config = dict(
    hidden_size=160,
    hidden_act='swiglu',
    norm_place='pre',
    positions='rope',
    rope_theta=456000.0,
    rope_fraction=1.0,
    attn_scale=0.314,
    parallel_block=False,
    beta1=0.9,
    lr_head=0.00669,
    warmup_steps=70,
    final_lr_fraction=0.0,
    train_tokens=116400000,
    max_steps=7105,
)
Each number is 128 + 32 x the weight over its row's rms, rounded and kept within 0 to 255. Layers, rows and columns count from 0. Numbers have three digits each. The size before them is the row's rms in percent of the matrix's.

# gate: layer 16 MLP gate, 320x160, rms 0.0988, rows 151-205, columns 0-79
# up: layer 16 MLP up, 320x160, rms 0.102, rows 151-204, columns 0-79
# down: layer 16 MLP down (transposed), 320x160, rms 0.0947, rows 151-204, columns 0-79
gate151 104:155084094152129128160163157107118101104113110119109145107135083139113168031103082164170116115108090098090139088114063133153050202109138108114081147084070100094123158141085101155126049094106138181134096065128166169143132158147137118092121148
up151 101:126133125106069136119128133126200145099174118124097173158183099168156158066136142108085134106082145114066122130152167159159146130158107126179132123127130111121116101104150135050147127160162130144116105151147040137115131161090103138074108152
down151 101:087166149167131153089185102111158126163209084128134145090111130120118119110113121175159057079115111129139164105117148186139135107133173176129064115103147123202161157158122104147137123145188122131146098118123108138134147138101062063099090153
gate152 100:151103120105097134102130096115173168159105070110112047171166149093144129141154134124155126118176169144092135102125148142160101130150123153130135115147127108118186127140105079113143167157169081183066149125132038149181126111127157098151146108
up152 102:136166099124047104133156141168110158105141129128088113169098176123151166090181101197128092155154069103166201137087145061144108112117166172072162142136161137141058124195161133179184148105095152093099097162100128128079134115130157125109098134
down152 099:091107100118148177111106076149126150086140119104105126135094146119141133143089178119177115149086151151104102150175075132141172149088084112112182182199184064125107108122149089115123099156133149135154099135141148114098175084146144110133139095
gate153 106:166098144095123145164144149126164109139125116111100131138086158138135150119151135182103062141123176099079152158122101079093152159124134129084137128155066128112084169141143127140149154170106164064080166137128093159152099068139184087110229160
up153 104:156178156099123167114177125096088146163102157164155111165172136128141130107160133120172123138162151094051147157138171162087153122143132149149155129104113134083081088142134197110172146076059146156080091147156058110180098079131172170121119144
down153 099:131175139104100126118155136114175145079111138131082066151147167124131152167102121132078076133127174100037158135171195092096109141109181191135115155128204145076156092115152163189134159127143158136095125131080133143156122063107082131080124164
gate154 098:063125088075094149113179147155114114119133109110183115142108201106166090090158178100066114167180181095137151124187113138137141103118118093105138126132187128174158143131093110146093141136142170135132157108164100118096169144125103107144159162
up154 103:145094137140140143127110060121131197131086156142061078121136132131086164103141148139126131114175088137134144129056170088139156126202152115161074123077121157157091178061179143128211175084117137114127125172089155139154202153134080133148138117
down154 108:114101116137205133126132114171129148095137103168158154072124132117097145170119151097149127116126132172101084075092119149147119064114079120136000094187190124164113126099179161125095160152124118158086123146143190154154086141126153127130107142
gate155 098:114180193156139105093107109140172170097075105153120131132082084099148052135129119126129128206187144090087121163111175083144063117166122169168174210112153151092103124143139085175178161145160128129172072146117079129151127136149167132111121141
up155 098:070149142122136115189122137177119170086113125167082120179187158062167137100129135155169171105161131130145143155096182154164066142166092187124171182075166092134131155164113075158150130068105146050129123107118093115110120117145110147099120091
down155 091:168124199177092070151197134067203136103172127154099165134058117150134144066143138088166108140122131109147143135089117135145152134066115139139177133083131090146186155056138193141141097119154172132120122109118141157127092146144105100149099126
gate156 104:137072132152127130108110134170122137122148116117159198151164091145091131128109150177169098068124142166176150173132144117150132103203105108084146159156145146103096108142122086120156098141118151136130099146135154065147136141198141061138103145
up156 101:135080097160131060130154101099129119091164050142109128115115155085122130111108189155131093140144166196098171118145134113141179139141115143076120109100118112077167205151147172134119159135089129153115159102116159148158113149154158145116151098
down156 094:116127135139081179083114114138102080206081118165186148154123071128081103089127156055079118126115123148143145153123140147125176147144166108119168129127103160131157111144110086143149070148083153096184072115121162137117161132137090115130177135
gate157 103:130118103125178128156084125070195065171142134074184106130111126112123075163106149176100098113100159152110127130072136098116143126149159083164124066124131115116163069153187132102153130103131162152097159106125149106107155149145090157135126189
up157 107:117113128103154109142142059130065145169182095158186161137123129175095110156169104177080089084121075046123114146088132148203096114126190147155068140173118104151188211136085119100130144129163090203120129094181102082141187105137120169144109126
down157 100:158173126155115181075134099169136150059187128164130133192152132123095148162099085113097106089133070180107130198123172156145110190078103117102130125079133108147127111141145095144125104118130161139134086164107111124175117108125176100123073087
gate158 104:099111121047066126135152122162122125152110118112075148161100144116166063055143157135108144112166199150143096097087116087120118071127125144213103155130155100148113140124109097178147103128145143111058127183120177102152122159160105093147121150
up158 111:170122147168156100171129125093058141174119063147107157153143085176104109104119166070149149102097146092125163130156130167132117099131154129093098119121172125133127167109113129133083180114109114135106101131181104132093085156096158151046084116
down158 101:139214121119144119132070082154144109125110123129140116166120070138127142131170122113165126164134191146114162148174129126153139106022135180107102171155034104124137165110047178146186128122173163145126170143133105121139117134097076153129120182
gate159 102:113116112134127097086122141094120144063126145111104085140189169103107098111107150148127163121098132123168138159169143125138138114120212083118084135068136147103123138123119117124126167119098119120092117093147146146062145099132088080080159075
up159 105:185126166134056111133145130114127146098117138149127086071136103108106088149166126077150150154116113119157145137111092171088133175110162113158065127143156177111144122146118112175109138086133000075086097090123098145146132105115124087123091140
down159 101:138156127080120143158113099176106118202143098172149097170091081124120138139119069156086101115162130214166137140090158160094121057159042173146178112186088152128107132146140122105164139094146141086171139129089167157154103147144156098180102124
gate160 099:106069103115139119148129085147148138063091143160146137124061089151176146107095151145158173100063148151138079142124148134103088095143205113112118116065128108118143118127092127163128175163126148136110126132104144076184121115134086077151119106
up160 098:181101122119107137175127150064127120092133122105091147078138155131102146115110067111082083130134156139056164120147149080127179132092072143136156118145127180083102116118127190103099129103146204083174099166105124109096135199096188111174155112
down160 099:111114157106153122148123118143120117110138140087125104150157181086053114129163126159150133150017164163168157089150118132108117145151128162179128127157172143097104122146196143118126181184126123112150137166118172100105113113107116100125083090
gate161 100:146102111137098141096121131125149108160114148128188066113122063132082099181162097140147138123113192092124124169092143135058124117151115126125033106113080090104073128156107062125168143093152126140167143120114159102133073137144144164159104119
up161 107:161099179075170105091089135140090138131096079107113125117137150089180209069069136093135111085141136143144157139161098098192131137169056112122174145171110157101175132120089127114077117114076096110108133112125125053121155104132179099105094146
down161 105:067092150151105157114143119167123130146119118153131138075068103124068110118124110133129124130149160198110082138115136148090113175171167143188131130171157075092118123077123137172145108114050210158129099148095093112128158209115076110120104145
gate162 102:167124111150134066183135182108121164114162085205145125145097156166086160117146194151127144081150109175109120079094156130112103148136178103162108145138164103109089090197129120139123176123137106191147145137115102148176138103167135120156168138
up162 104:075086128125124135120096112132121162145119140116152081149210174119170083141083156177092114123149090156170136142089102101175123084167102088163114152093133156128065136117153113149126136096129147069140161118121127127129179130039077124118147082
down162 102:204126149034139174125086063112123190220137127141136125077108112111173111121141148186132079092093168122125082150160158123154155130128135127070117165148180100094200151074088166174143091143167129105158142140105179137105105130119184091067161159
gate163 096:163209115120116171081144130096165162138099139166118135096120162139078100075212147084117179132152133124091154160144130119109076138119131111086110132105175100076097119077098168115130145095142083092145163101123156104149110181129175089098216112
up163 099:148112175090167112134143099142158094168118165117098157177092112102100104151174163155127178149091162092106098101123073109097193152084097171189142096091063170179122139132176131145121123110107122173132154200143108146138171137086119115132083106
down163 098:141111155128134128177091133144140089098190073133131127175097131164122148157103146123136033115135213131124111170143133185106176184115090097163032161128086053138130127108126139071123058111146118091098075107142085156134123120146125117182099081
gate164 100:132118098105195151129109131126138107164161143108100147130077128147090153134159073124214147127047150109133080116176091079118131141090174162158107133149080107158097097153145145166163126130098152118189166191059133191159115087112088151158109138
up164 101:116099096116103099134169095120138112102075117136090075115129146120148132149076185107130086168130197111175151136114175180121092131145139133145160141139148127119176149162138146112123133112106180053135136132137135086180151161147154122159115132
down164 099:166106141108083143158152093136126134059165126136068090057082162124109145118095164060164139162109136105165182133062088165113163131118146163094222167168110203170103133154122092115137096160157114131123167131110128151068143110147175148088166148
gate165 096:137122164159086176123106128155163136117227105084095161147099161115152122109094107136133154100086101135123124116090141128125103129137163121099094093079158152092112111168151192084087106111066124154079203157145101107103145193185134068134080104
up165 098:172146099143214162073149109092162168133141176146128135117100157171087131077190125126084109111101108181136185119097106065137140126125082152109112131082102168100107126100120125152161083148153126145184113115164111115138112166070101090142142135
down165 095:128127145120188122135102129125092159164145039104157118173100095084142111083129137112094149115135107104124177120115209101133152048094127107123078124139120129116127129192110154112091123101138147157216118083084124147192122185155122104139109097
gate166 100:166094127143121174139132128125148108096083129101067069115160129126135124090108050101194146153161161159089142049129138131084140151211111154171129147131111120182049154118191165166149113098110186130126106125090157124183112098167153160200211118
up166 092:185088131061134096158141114077096140171127102134090161124130131145144060134109125082083106106120098134132109194104166170206149076117108233140097160090101121137165098108157149085144160190150123160064166123118074133148119104082118091115189098
down166 094:079166202127134150154077158128112098123090126086126136136087078104138119134148157108108105105141083106103127142106135149180099129082159090172068120160180151107139094157134130099174185127097118173149101164153162166153170125161119148082151138
gate167 108:165177164145162150110153177159136156196055111101089130146139094149137121168096141083158142197170167089183185211106132098132144123045167113103069106119139108149105105117090125110081116130146181111149145085137167117133137123140118131151097148
up167 101:146147085119131137109058132085159129114081105115123077131108060098150100167113092104143122157153115103165123174132137085101073131098104110130119090117123109106111116117094141134118129128128165114205162081132154095140079083146118119246163154
down167 112:138131178167085148102155193058136105117122154163088156113136057105159137148166158093155153092092075099089092105125124166119123138083050147135064139139088105140144102119120147108095146164142123175105124149098152168184139126168060141107145097
gate168 100:151151133151127045118135138191133164105193133137128128118170168146172132067218110138165124051147049122091086149131110099087137174076142172073123077107137116118092090120144150155114119084147130118085127153143129144162163177128136140162075068
up168 098:152156158110173142128136130135076071107078163092049142132130149146140126122099097120091092116139114071136145153118116115100118157208139080127128153159148145098136120164086134111142113118144087139105130104127105119107056119142122083124138135
down168 093:176080104141102110130128103120108138131127137145105124200122134099133116128084172152137095164157137123097105161128178093146115095110111109175104158169157158115084096082110146130157120175103106085147157105190031162128113099111148148078081185
gate169 103:093145144172152090131106192130070148128133115182082117140119131094110077124139120109119167159090108145185105188172025148156186138117055114136114104134178118132098115164227141102119138122126126099117165171152136131193141054125181102173136182
up169 102:156121100164115108106101131108160101158138105151135167143117182127162151090164118134094117132155132186124122124160114132106089154110171076150136172149109141103121159119144141148122092146143097113115161166192121088112122147141154186064069044
down169 105:102205117099085107132147167202100130114102128170199123085122136090129121110107106137121119107123091152129145086109142144088160112130156137096138121097135137105122124189118109120143107141122093087107137126127116091142089107121182183175054121
gate170 104:166120124069139183153140102152119101109092148146120109097125079155210137068133133149113134154113149159117127135137093109087132065133094146185122156095157177137104089157194090106163176125137131152160172116165092200094166151141153138128105161
up170 107:077149138106118132144105114112147116164091065126122062160124103103143128066155144143103114161129224110073148179181104080094103166119126165114165123092220092138104190173150128066147141103077168170061129103132116117084121107180187117045148098
down170 106:096148168144088119132141075135184175129067120149085108152155069146113124128142168080079080118131139169126109120156110143121125138113119095089185129054112145123065175108217111085170160152162126155173127139121198136134154145156097154123153158
gate171 103:124176075093133114162125155123148200188107143095123176185152107156178119163107140102124135148157085125147076129126119177114087119072158132149094137113113110128129179114085153107171125065075151140111161126159100187133163187187156133096121120
up171 102:179115124216102163167098077106144111113132109182102135180142113157140115091135110138144173126162165114056142115161135086088048156122177086159175160139143162160138147091160140102201127081149098101117085178151133133132104093115146116173134193
down171 099:176157154126117155156111131096151113198097147129161129158101146094091147129140101157091171156112132122134104140109168155136106108148129139132104149094155118105105164174128163060034129183145153111109138097079092103155159187129096179126101125
gate172 094:086113114078120126129144133149170102157137141109126066141119136135112196052163147062085067115132137170107087218122113101141143131117094123101137114134066200155127146170130151142117131184110111128146111083113144193119118108099167084138154090
up172 096:117124124120155100114115118129118166132160084131100137111107083183091175036141152173086098164100162128039157158097105146165123144159037128109128164124104172150189105103138181139140119165140112183136088138092106117146110120071138154065087116
down172 095:147145153144134153097123152100092133140092136128134122126105192136120100114086117078091124164182158122147136103126142115113120153142060127141170165110191128161129120131091137185098150139152060110018119175140072107137140116128165147157173126
gate173 096:137117144164136144120130082129083077191089151113176110160083148159086151112098167139116183104100103182107115136165111121111172065101077121133052067180144188124106106126084191125134157101098151102092157131169111094117091158182110095124113105
up173 097:137143134172099056188135150104138142070124100130146105118186108099123108107176122131207214184148125127146170100101130068129111154089114123197071115163095095099091085156172139124142115144107108156142107071138048207116159143106114125125101148
down173 108:104080105130132155171138129162130158141128110160125153080135113141120127160139059126111105140150135163156131135105134090147153120174135140125255134112184082162165136111135106085147135127147149138154119168166177185123157107150179124188097128
gate174 099:067113103117135121129156130168138121115167084194153123104125161089137108133047117141133183132097155180110099132125175143129150174162110160122093126146162163133141107205084138044078142112162106136125130136155149180144090127106177101155164122
up174 102:169128018151091129038146132164108109057072138134135117126153111159118102110144147138100159134206165101101170105105137082099140151088165096143146051124154110072150121117132136136141143152163144086146106164097112148114142123090143150148084151
down174 099:138142174128169087113102157122116100110139117105144165115141141179117093097166120149060134087095115098220142082137147055117128186186049113097211128161161173148153082132161155140116144125175141134112126128190085157129189106182171132139086134
gate175 077:160139105166095144177125070143078056126127100117108168152169181137086124161154113172145238111155144108153143116137093123117146121132129092151222097192102107160124142140128135155131089127152128175109158137175109160137079102102134072116114138
up175 093:142093113148163132088161124078170145139150122158158126112156109128125149143136154094120148122125086137137168073149213142168125165145109117135033139065101112145191147134093080113145105125140087081119125093088156131125142130116064136124132172
down175 086:150159156072150058105127145123138102099114145083112150140083090107126167129157166080154054104121128102102070159177104121164147123068134094109140142136121113103137080117136126133146144108207194167122124149111094139083141097168151198173097134
gate176 099:099120126111073160161180075159122135147118168132149099165098106174132084153141132088113105084124156152117103104141173129147078094131129158136122243122134157122133157067084158158146186148098164173146112102103163159056089169154116145152073096
up176 096:115140098174160149090084142059146145133089172141141149126131108168119092126145080094141112086166113091139115114198146173139085126164144121143110157034127182103142124145142130098094173158126137134129120138125150133104150153172162168141142135
down176 100:102161198029105113101138136109182144138143121094152158151176094150201140124178144148116192116116107107140141083048093171122135140151140125173138110132148132131116136117074131157107117142111090134117069141159106137159097053141102097138109130
gate177 099:110110086118142117106091060117118126132090130164136131136109093108129121133122118149103183199102166123102136095093135083139116078076156153102101163089099164131157114152167181090119144115098107138156178149154150101161068139148129119060147127
up177 105:101142126138107189107090104166135147104131155092142171143083110119070201142171157122126100174180171106052136144084075135153080116127091120078138140114094099125133129159163131135136150131093133103129156135090155142133133114126103152115105153
down177 100:176178143141203140202099141117131070099087119119144102086100194181142127124136132164166145071136106162123150146169131130119215115138078151086136124179106204148110123130129147172116120125186125126100058126096107121081071100071139102136105095
gate178 100:123121121158144133138085177115137139149137059123101167143096099156033154123190184060115116160088145105129112110196082097137133141131165089139121162112189123124095103126211115154076116148093110139148164125064113134084150138104125088147115149
up178 100:121096152074161117201105126145176158166126135172099126113101126092081212095136133098106077152115150122158117137105123177183116158070134145089182083132224159090094101182175140170094119081174161155119132122125142090161099126126114171128127185
down178 100:137174164122113102125188067143172131114161143128104097155181128108120105129094121114153084146160202120161169131068151132121073081128156152151172137115185145171096133112147155143157102136217170133090089117185105060156139187138187135102169128
gate179 105:173117186122149205143179081102122106076136156158101129159092093144095185072138159137109111124142149164116144097115130101101094088109121073040102098143090133147110149126129202159124173115140104144163106104094110147127127122090165158168093091
up179 102:070141140129055093186130159174122064172119120125118109159088133137170000130098111144123112126127185097094153133168114087103151104186106109065120132121175092130179067200083094171172112090098160111122089150135187103149128135127082135107140150
down179 105:090115128133097196153144103119141128143183116120097128115071145081104062104114103086074168112119139105193173138147108142111163177086147140143202141104138129104120108179121114135145178156120177078114159093109074156113085141155135170083099129
gate180 095:140142148043182112144177123105109074145148141123128183084078053116140121128094139128157134106096106091142146126050108139167152119160089155109105135136112089142159133116109106142134115157159176177202112169121119148135140151134098158155098169
up180 100:128067146147140119145113107119139160111181112135100098172162125079142120121085118113099105116130146149173124134085144146177129090182172182079189102123091206128096142131128189171140150151046158116162129113156090113088095048152104159143140129
down180 101:106122186233113127075073157088171174100124153185134114142135130110142132091146098146113156110139114075081105140119159125102130111160104129108255118140111180074123156142163128086156118146089147085118152120114122173087094138171107163117132119
gate181 096:127141078121120192117146111135134081118155120128077134131102157129087099104125102138085090076183156137136160161145111126157075122159143143155134169123111115156109124132080172163107122133184165083154123130160089117123132098133139106180065119
up181 098:150110108100173101129163129132104101137120135049118124124157090109146170142150148140080165162049146102156082168098140131129138159061079091133187178116182146124067107081160083104091036103124118095146109121092164126070166125099140101099131124
down181 097:158135078076099132120143163119181072109167190134122141108107139138096099157097142153132105085120115153098171120130118137140076112119094137142233197204127135083164145195148108177151143138117140136139098122082106104129159144175066099105136163
gate182 104:166115136145141121109153067096166119098070089099161144107153103131139169098111113241227168131121140118079133133111124131127120130119121179139145122136119185180135136148121182132137131111117164155147127113105102151233099125132175080108142102
up182 097:131175095107122100088152069134133175114094144143137134151134144119108140114151125131100141152164133104100175066140111115106177151127173113154077117112106131131147094073138089171171116175119162118242123135123115123151067074079131174128156132
down182 098:115135115083103164159061081105145107142144146125159113138104162137161123073155081206140131136074093096144143128162125168124082114161096099098099132120142128142122140126193076143116124152123131192139135132088224140102120146145163096087121083
gate183 103:097149157112151094168135134108163153175141083120142149155098078152080129131099168192104117179150096177111154178135134116098127098109163122104089151103080144116119103141072091239091126088114166099120131165187159144154105178177185129164114152
up183 104:123172118101149093105159085085091130100122115113114156121133105120166125123130075132142225055132124087120113155116097145177178158160136168099188136153152152149164096143206159026108093102087134145144166068116096094162163121143109112113165177
down183 113:139141113157161096148075138164213094084129102120115105125176138146130177146142078140062136103083057160113132147151066107134132169115155133088194083129149161140135150143194129141079155165131109126142153142130121133070127105128064125143047099
gate184 101:108073153033053072105131136131172095102158145165114147126148124157133119089109180108080096180097151122094148141151119137162112129151131145130098141120120137061186175159170195088154072115058108153080119127111189093148070162123140110097114076
up184 100:135187121136180109114091065132151159233108072083171164143126179072103100117177124147153129110136136094148174119149113142119136108179156190104147174132148116116143130092145117170094154026135137151129081129163083138127171144127121073178113152
down184 101:140132133143122076118130213090121152137108139159137188108093107116121087106115172152217108114116155087130141109096063088162189106189105178106197149117122106151138070095110140152099167148148171124074142138224150143120136120128133171097119122
gate185 100:120106171087124139152136133181133127129162168151115159096104121105190060189065065155121165151123150104089063085114110156154151142098103132117134062128143089137159142120210104147070145097148079191150151138140104175104191099160115125129129108
up185 099:144122133179036080075167176110170165131108148084144184085122117123133164103189159120139139126151161170111170161117116131092074112123132043106130114157101138129118160155101137078131144127166137148109093084150119109141145101084112172148126148
down185 101:172091188153145089118069136099100135080140143112165113144157124159167127112171118142193141145149103127094094155140158150121206147109173110145181173153040127127126153107184143144105120154115182115102182102137117143128201131133190216115104122
gate186 100:094102165136161124169182104118118107123136115124128121140131139153130133151109155163116122137156186144126144088129131195098130195162170087140144107106102147153085162154106181152148110161140189155088170129171138149099115067153134154162111173
up186 098:095119132179124093116089155138155123078148106116170124125203087122125133144138072118154124144133167147148199173125142175153093139063143112145130144141077053141122169097139087129133124115178128147130166153124143167073154111152106107164096159
down186 098:121088134165080133069118147135163139097154172154140179182192222120103161128130100092136156149205154132202116113173126108186106176109149180186087179125115096136179087179102140123129076154150114163132156115114136159132079235114097133150119128
gate187 097:154134130152135143177097122188108103082169136150108128196094095120124116132114189196133156188169071158113101103134107130141111112091105136166096150100160093106083145193143108092140102074077106131098080104080092187118172182104155135122150086
up187 102:148141101158171129163113157152129085071200119156117104149084116099123170146157146140100209132122121139175103125115136123184082123119163092093143107129142146084119117145097154163131055103125144175156136146168093123140139122066059140151125097
down187 094:143084170095147147147134156136114166099125158133162124107137097111066169165145156075064096169133137123121165096075132130132170142152110136162252133115139139158191136148182055111117102084130171125139133151159211121131129087114177123101087085
gate188 110:124106117191146158092150081143093115088129094165150176127115094095127086112116156091157129146133177095148161185174196115073170113155104155068095094164095142166151107136162130108102113111119143203181142071141109149136171096124122131114223129
up188 093:115141087080180182119153130164155166145129074118078060092144176149129124172089171120121140159119121165093104126116146140116141127135055087158102140135130106168090105128078145146092085178101162125120121130110101096207118177126121117162123151
down188 104:157073105180096170155142118100095148185139140173122127143144124134146146186090133081137088115171148122188119105140139119127127106103172135160010199087120184105132165094164132093153104128170179117170199115132103106174152150185098101135121149
gate189 112:119092101096140138096124113131130192181179121097112135115157118189137121082127159166164165056121135132137052112136164152141159113212121097155081143116075068163129198161145149142115168090115115132119121041119143104139124083160141121127144190
up189 108:157102130135156103164125105101103188135090111123161173117127130091175071148058120150118154156130165121129163152108101207139121150144117158100083170110112080070107082089157143141136144112158047091150135098143192167175128142104144211087174158
down189 109:145080132083101136121084157134153076149142122128129116163110169128141039145101172132154151102069085102103126137103153147166144134126148172083070126056098104096106075117095070125111176128132108039085087143111175139134156141123133140157172157
gate190 103:114116061125159182146099115131077155174179120099142106124160141116093131083089158125124142094132118168107138163113065149162131150167125086081105141153134049089103150088161059146167140160133105123105167063135127166120160149151121086095105119
up190 098:180108156134127093182134105134169107129147157151091174070132081166124087115157166136070092181174164098185056123143122187174136099156086170118150122172125158154161198124142097136103182123084125103096147104106106130143178132144149089122149161
down190 103:119163126135136083152138143139147124114096103098087122143148163116118092075110111107126105114130146119136105141067153083111172110143150130123245114135032086163088077151163081106092100148143092108085156124170137093066130115143109141150146125
gate191 105:136176176161159092111136128107166136190084129147142068184126122123161164128125186126118107137100091163152136090132108136157111085069159098184108102109159130166164103129155151096183132099156139183077137146128129083125112065163063153168182158
up191 102:153069062154165129150135115108143125150132114090124083170172091113122120105175136169133168134151092151145139109076142214105115161077138095054122158158133168164179116109113110119116087106141163120165083197145188139155125141182084082142050123
down191 103:119083108155111130130162125116105186139167118135161146129194113168221121169114107142123134121154091129115073110108111128150074080163120127119152116100102111128134141145112177198098167132104094120172092117118149127093105104151116111178165072
gate192 102:108166140153133172128100120094147128185109151152162078169116077106118136087176124162139143128121181113071151112142101162141156119197174108127108156156139187147154130193074127193134185091137173097179149136099094107096148166111117121125126129
up192 102:095115080109099170069088132155097127102118112051141179123176164086143190160108095142066099106115108139139143116120192108132111117134129147152120093129091096089125154111105163135106071187140148174105078152133097188098159120129171168161149134
down192 103:117121136140131157153171152142073182066119152099090089108115147177088095156103109113151166180106146176165098112142141104146145131065113070060051136146119092148167143098100067119139132135110113136162048107130176125142095142177152142132099080
gate193 089:142163056168145106151135126167156079163157106116154158112130123072086131151124118088125113170153137137161067122117116123182146163134135186155092078104116171130098200109103191145078151094042161159173135097146157172196137134141074128138095107
up193 098:137145116140121102072141218134157131121158095170152119165108131108136090127176108084133114127100113072089171136115081099175121113099104139113144109130104092192146115107102158106139141183146151118084136185096137114040140188123096079106107130
down193 090:095047072112160169131165161106125163035185133132135114144145089071155055175130133176166093155079150162094131145132131090105150106135078121167162112122144104134115088146159092108137128095168095077123080142158096068135111151177098163163139109
gate194 095:168153146130148175078167157113141097150135145115152176104155083074089114075139106155163113107160091165101107135135115160118105113132160151136057139107098148162088127125124148108194124112153143126154132194199121166183164136160147110186077100
up194 100:107113099144129106137149126110123164136105159123141127120099161169091191167081130104056166129103126120143108150103110109130114108118167113092172068160109098189189171132183087132127088172093107123163134152070140090076146141137180125114078133
down194 102:102140095060092144184162145117134143130117143121165058160110119148143134107097128180126148119104094111169100122108084143139119129125127131160101087129122164171128122111110145124105105138152186131032201161111024144158130179149086096097126087
gate195 109:142131158098134123062139116125144118085105045131122173091138136100091103133112100104100109138089140125141085093154142163139166132102132174139118154152084121070049114116148145167156127153088132129152143157116129116127140085151165177167150152
up195 103:140152122125118048149179143118164132140139122126139117172125180179090084128086148147184112092179151136123148153084128057108132129099117189096153108161156123167115094116123069062142136118116113134121066114081104126128101119093131090135142156
down195 108:161128157096126144105135152070134130121172084120093118102157137146186129105107129178121170098154143112075122179110133110146108121136122158137200142167088156074127157129138172130156233132103114135170060122091146134123078123146099124081091074
gate196 098:135133111146166119117179133126129107113152128100141189149096137160115119133106151170097168174138056135082133149148162142143108087070089128117112131139185200104086098116105164128066160196079154107144168137121173097104121125083140143057127088
up196 100:125089155115089183160125072167086107087168205135149089158208136118143128111159102123135096174187159105159169104126122199121141181127143164130145081130060081148157127136135118092105142100149114092081121142138134156159126126120142131065147114
down196 105:156121109106087107137125076167087118121122109139091178119090147106112195191172127118090124159109135120145137113168143167167188120148137125193002116139106118171096136138095109135142144189129113098123072081150096160117083113148194145106094144
gate197 095:072143148143116104114145129203143096197115161189082117182130153141093103164115125163169151128129069147102161199118093152154063132160080135145127151135124129193087068191125121077153107213121142114124131107200143123138180101094149110147151098
up197 100:151154135147149162163124114144114086167122137138149092102130173156116168163105143166078068166125090176124097157098147138053022194105208152123123121170144149163169164120137151138149147154187129123075096139176127132109134116076119140114144150
down197 100:118126068119117060129164099113163100152102074078104074118138108099075165113159091115139133117095140103155194099155124107165168099092132139163179087084114085114135155097104123173135205045111107113136176114160137096185070154131115139079156135
gate198 097:148094118152183100098125112088126095126145125109142196147162147167070142179120154113133157140129161165129111129170126071135119117174185096081091101204109148123117144100160074131165153139176145095121152073094137200083100092130131132121183109
up198 102:115120119107166130070125203160176165191170182131109092103104152098189133134126082136147174136157108045122126153194148126137149113106115146126119133146092095113143116173149141130109132148129094125168119150084123095112165106092118143064111131
down198 102:109110126079131134166132107092149141089117130093109155136186123108086132101086127083114148169082106116091095107086079090150168083104170172171134120114149099141163135158156159196170150129130124149128082095140074131177127067114119127106099104
gate199 104:139122102089154167153111114167089144123110152196104093135120159135146129126123100179059115136137136099119099079120097133155083131126173046108143122127175118104141184138084094144140096131109110128129160099062072116087093109106231152091174100
up199 098:085121150125127108115063131157080114117172207110064100124112098130193127078136108105120173149093090158160150141172177137107151110161119122148137137137132158140110104139131147091175118112196116076115118134147108109118145036125098099138100166
down199 098:166170131105158148139152154122090075167199106127118108119109149090087158167137165151114138129128110065154137099120125168126150170104136111118234192071138103157185136097132152138138165164131140149148067113100157130148164081180146143136165064
gate200 098:125148127092149151131127150172169130164070128123152098168084151198126066130141097126140120095131181070162100120153134141127102152160084141178131118099137160140144071195126130148192181137170125150105145164173085137099106173132207096183113156
up200 088:138151129138153064116107176150150209138164143132095152107213109115107115139085157125046129154134128150132123160103193090111169131110102152120105113117200155101156171111165132149045094067182146124160153116092112135104140110138052105113144143
down200 099:167086186136102177131083150133128080182138126110096076089185137137155088112135124139096208134136133101144109170106151117105146089115122125167063139136160160176197162113139135102141081086125120107144172120171110088133099170200171110163074086
gate201 100:129084115149140122110128121064138173086131106116171115107149173129058125102174103104093107126117087077134186087122106121129171129074177093091057173095101185149123141111090154119156127097163093155138150172176157129126115182112160091138138093
up201 099:172140116096122088180153196143152143128167062120112145123122099122126114094073181074119135129105169088123170151143150092142204123137136139178118142183077124144098109118149133126160109147085170153126103115116122142053165127128100147085152126
down201 099:097060120147100145156157141205132102139140103097116106160093128070105127177113158128165094144113107074142151141151141110111171164103058108137060151170111168134176119160072132140158156176161180119096141125193069192126125096138177075130175120
gate202 094:085175111149145113185189117163070116089127100118108088132099116124144077049085160148144125164125191177119142146149108083082137134096101122101123085100133131143116112094166108150105127145046160113088220122152109133103073131113150125102158117
up202 101:116180100100055164176146131142118180111145150104181119075119117082094078109077129101138157161110109148151077137082140203112145119089144176124161152182191153158102073118120106127107128119099136066091109145141146179134137093121124131130054114
down202 102:156131118139096138122155102097153147123205096119116156118124124148079074121094128136146160106084125142142121149125121153131111134121119137097044141138074128196123097061119109101087201180137120088082147058125138138116093140116158142113189143
gate203 098:158142153116097065154107181131124062118095197154075130203090153157120108096092120162138134116126113095177158180186148101073139116095114119157140110084128117130140146162155164155137090138067141153130118161141173170140184159073176141123126095
up203 099:118077148119109151124128128168158123122144179132067129116128133120135111158124142154075189124120096135137157163101080103149136138133071177106111193111154122167103146000113093152129109131156128197134105154117131158115099095110149124161103137
down203 091:145098096117173041136147074129163151141075137163099126127145101129114156093155175191131119123090120124141185142149130184115053126132109139129100160129084116153134151155064081063121126118112084101123093142125182129163080161104079105111124104
gate204 103:089129157151088146131174122116106137160111089133039084181137070081101085175120168131091137152155123157181193086173083123144187109109140077106123077106110098141158094151075126152096136138109176139106151150105110171154141138149067152129068197
up204 102:054115079135081094113148080104082163133148116113125104155151048053085170181101167180129171115123115185162116091151082110144078076133106089116110127110140086134133138124080161091171095156140094126118145123170135108135135153130135123127123150
down204 109:125066075129181136102118148173144110156107120126116103146128141099105152139126122129149110129130073134080163113121068086137146157132118115101164087018167106167110083163092160126140135078066156073084098083134101058133175137085148111125108120
gate205 099:123124155079102150067101094102037188128069090111112132122111124063156149114148155128131082095107161123085125103158156144142141136151193111076126116071152134114113100096174103201148125127112165124105069139119122104147121093151111135124112045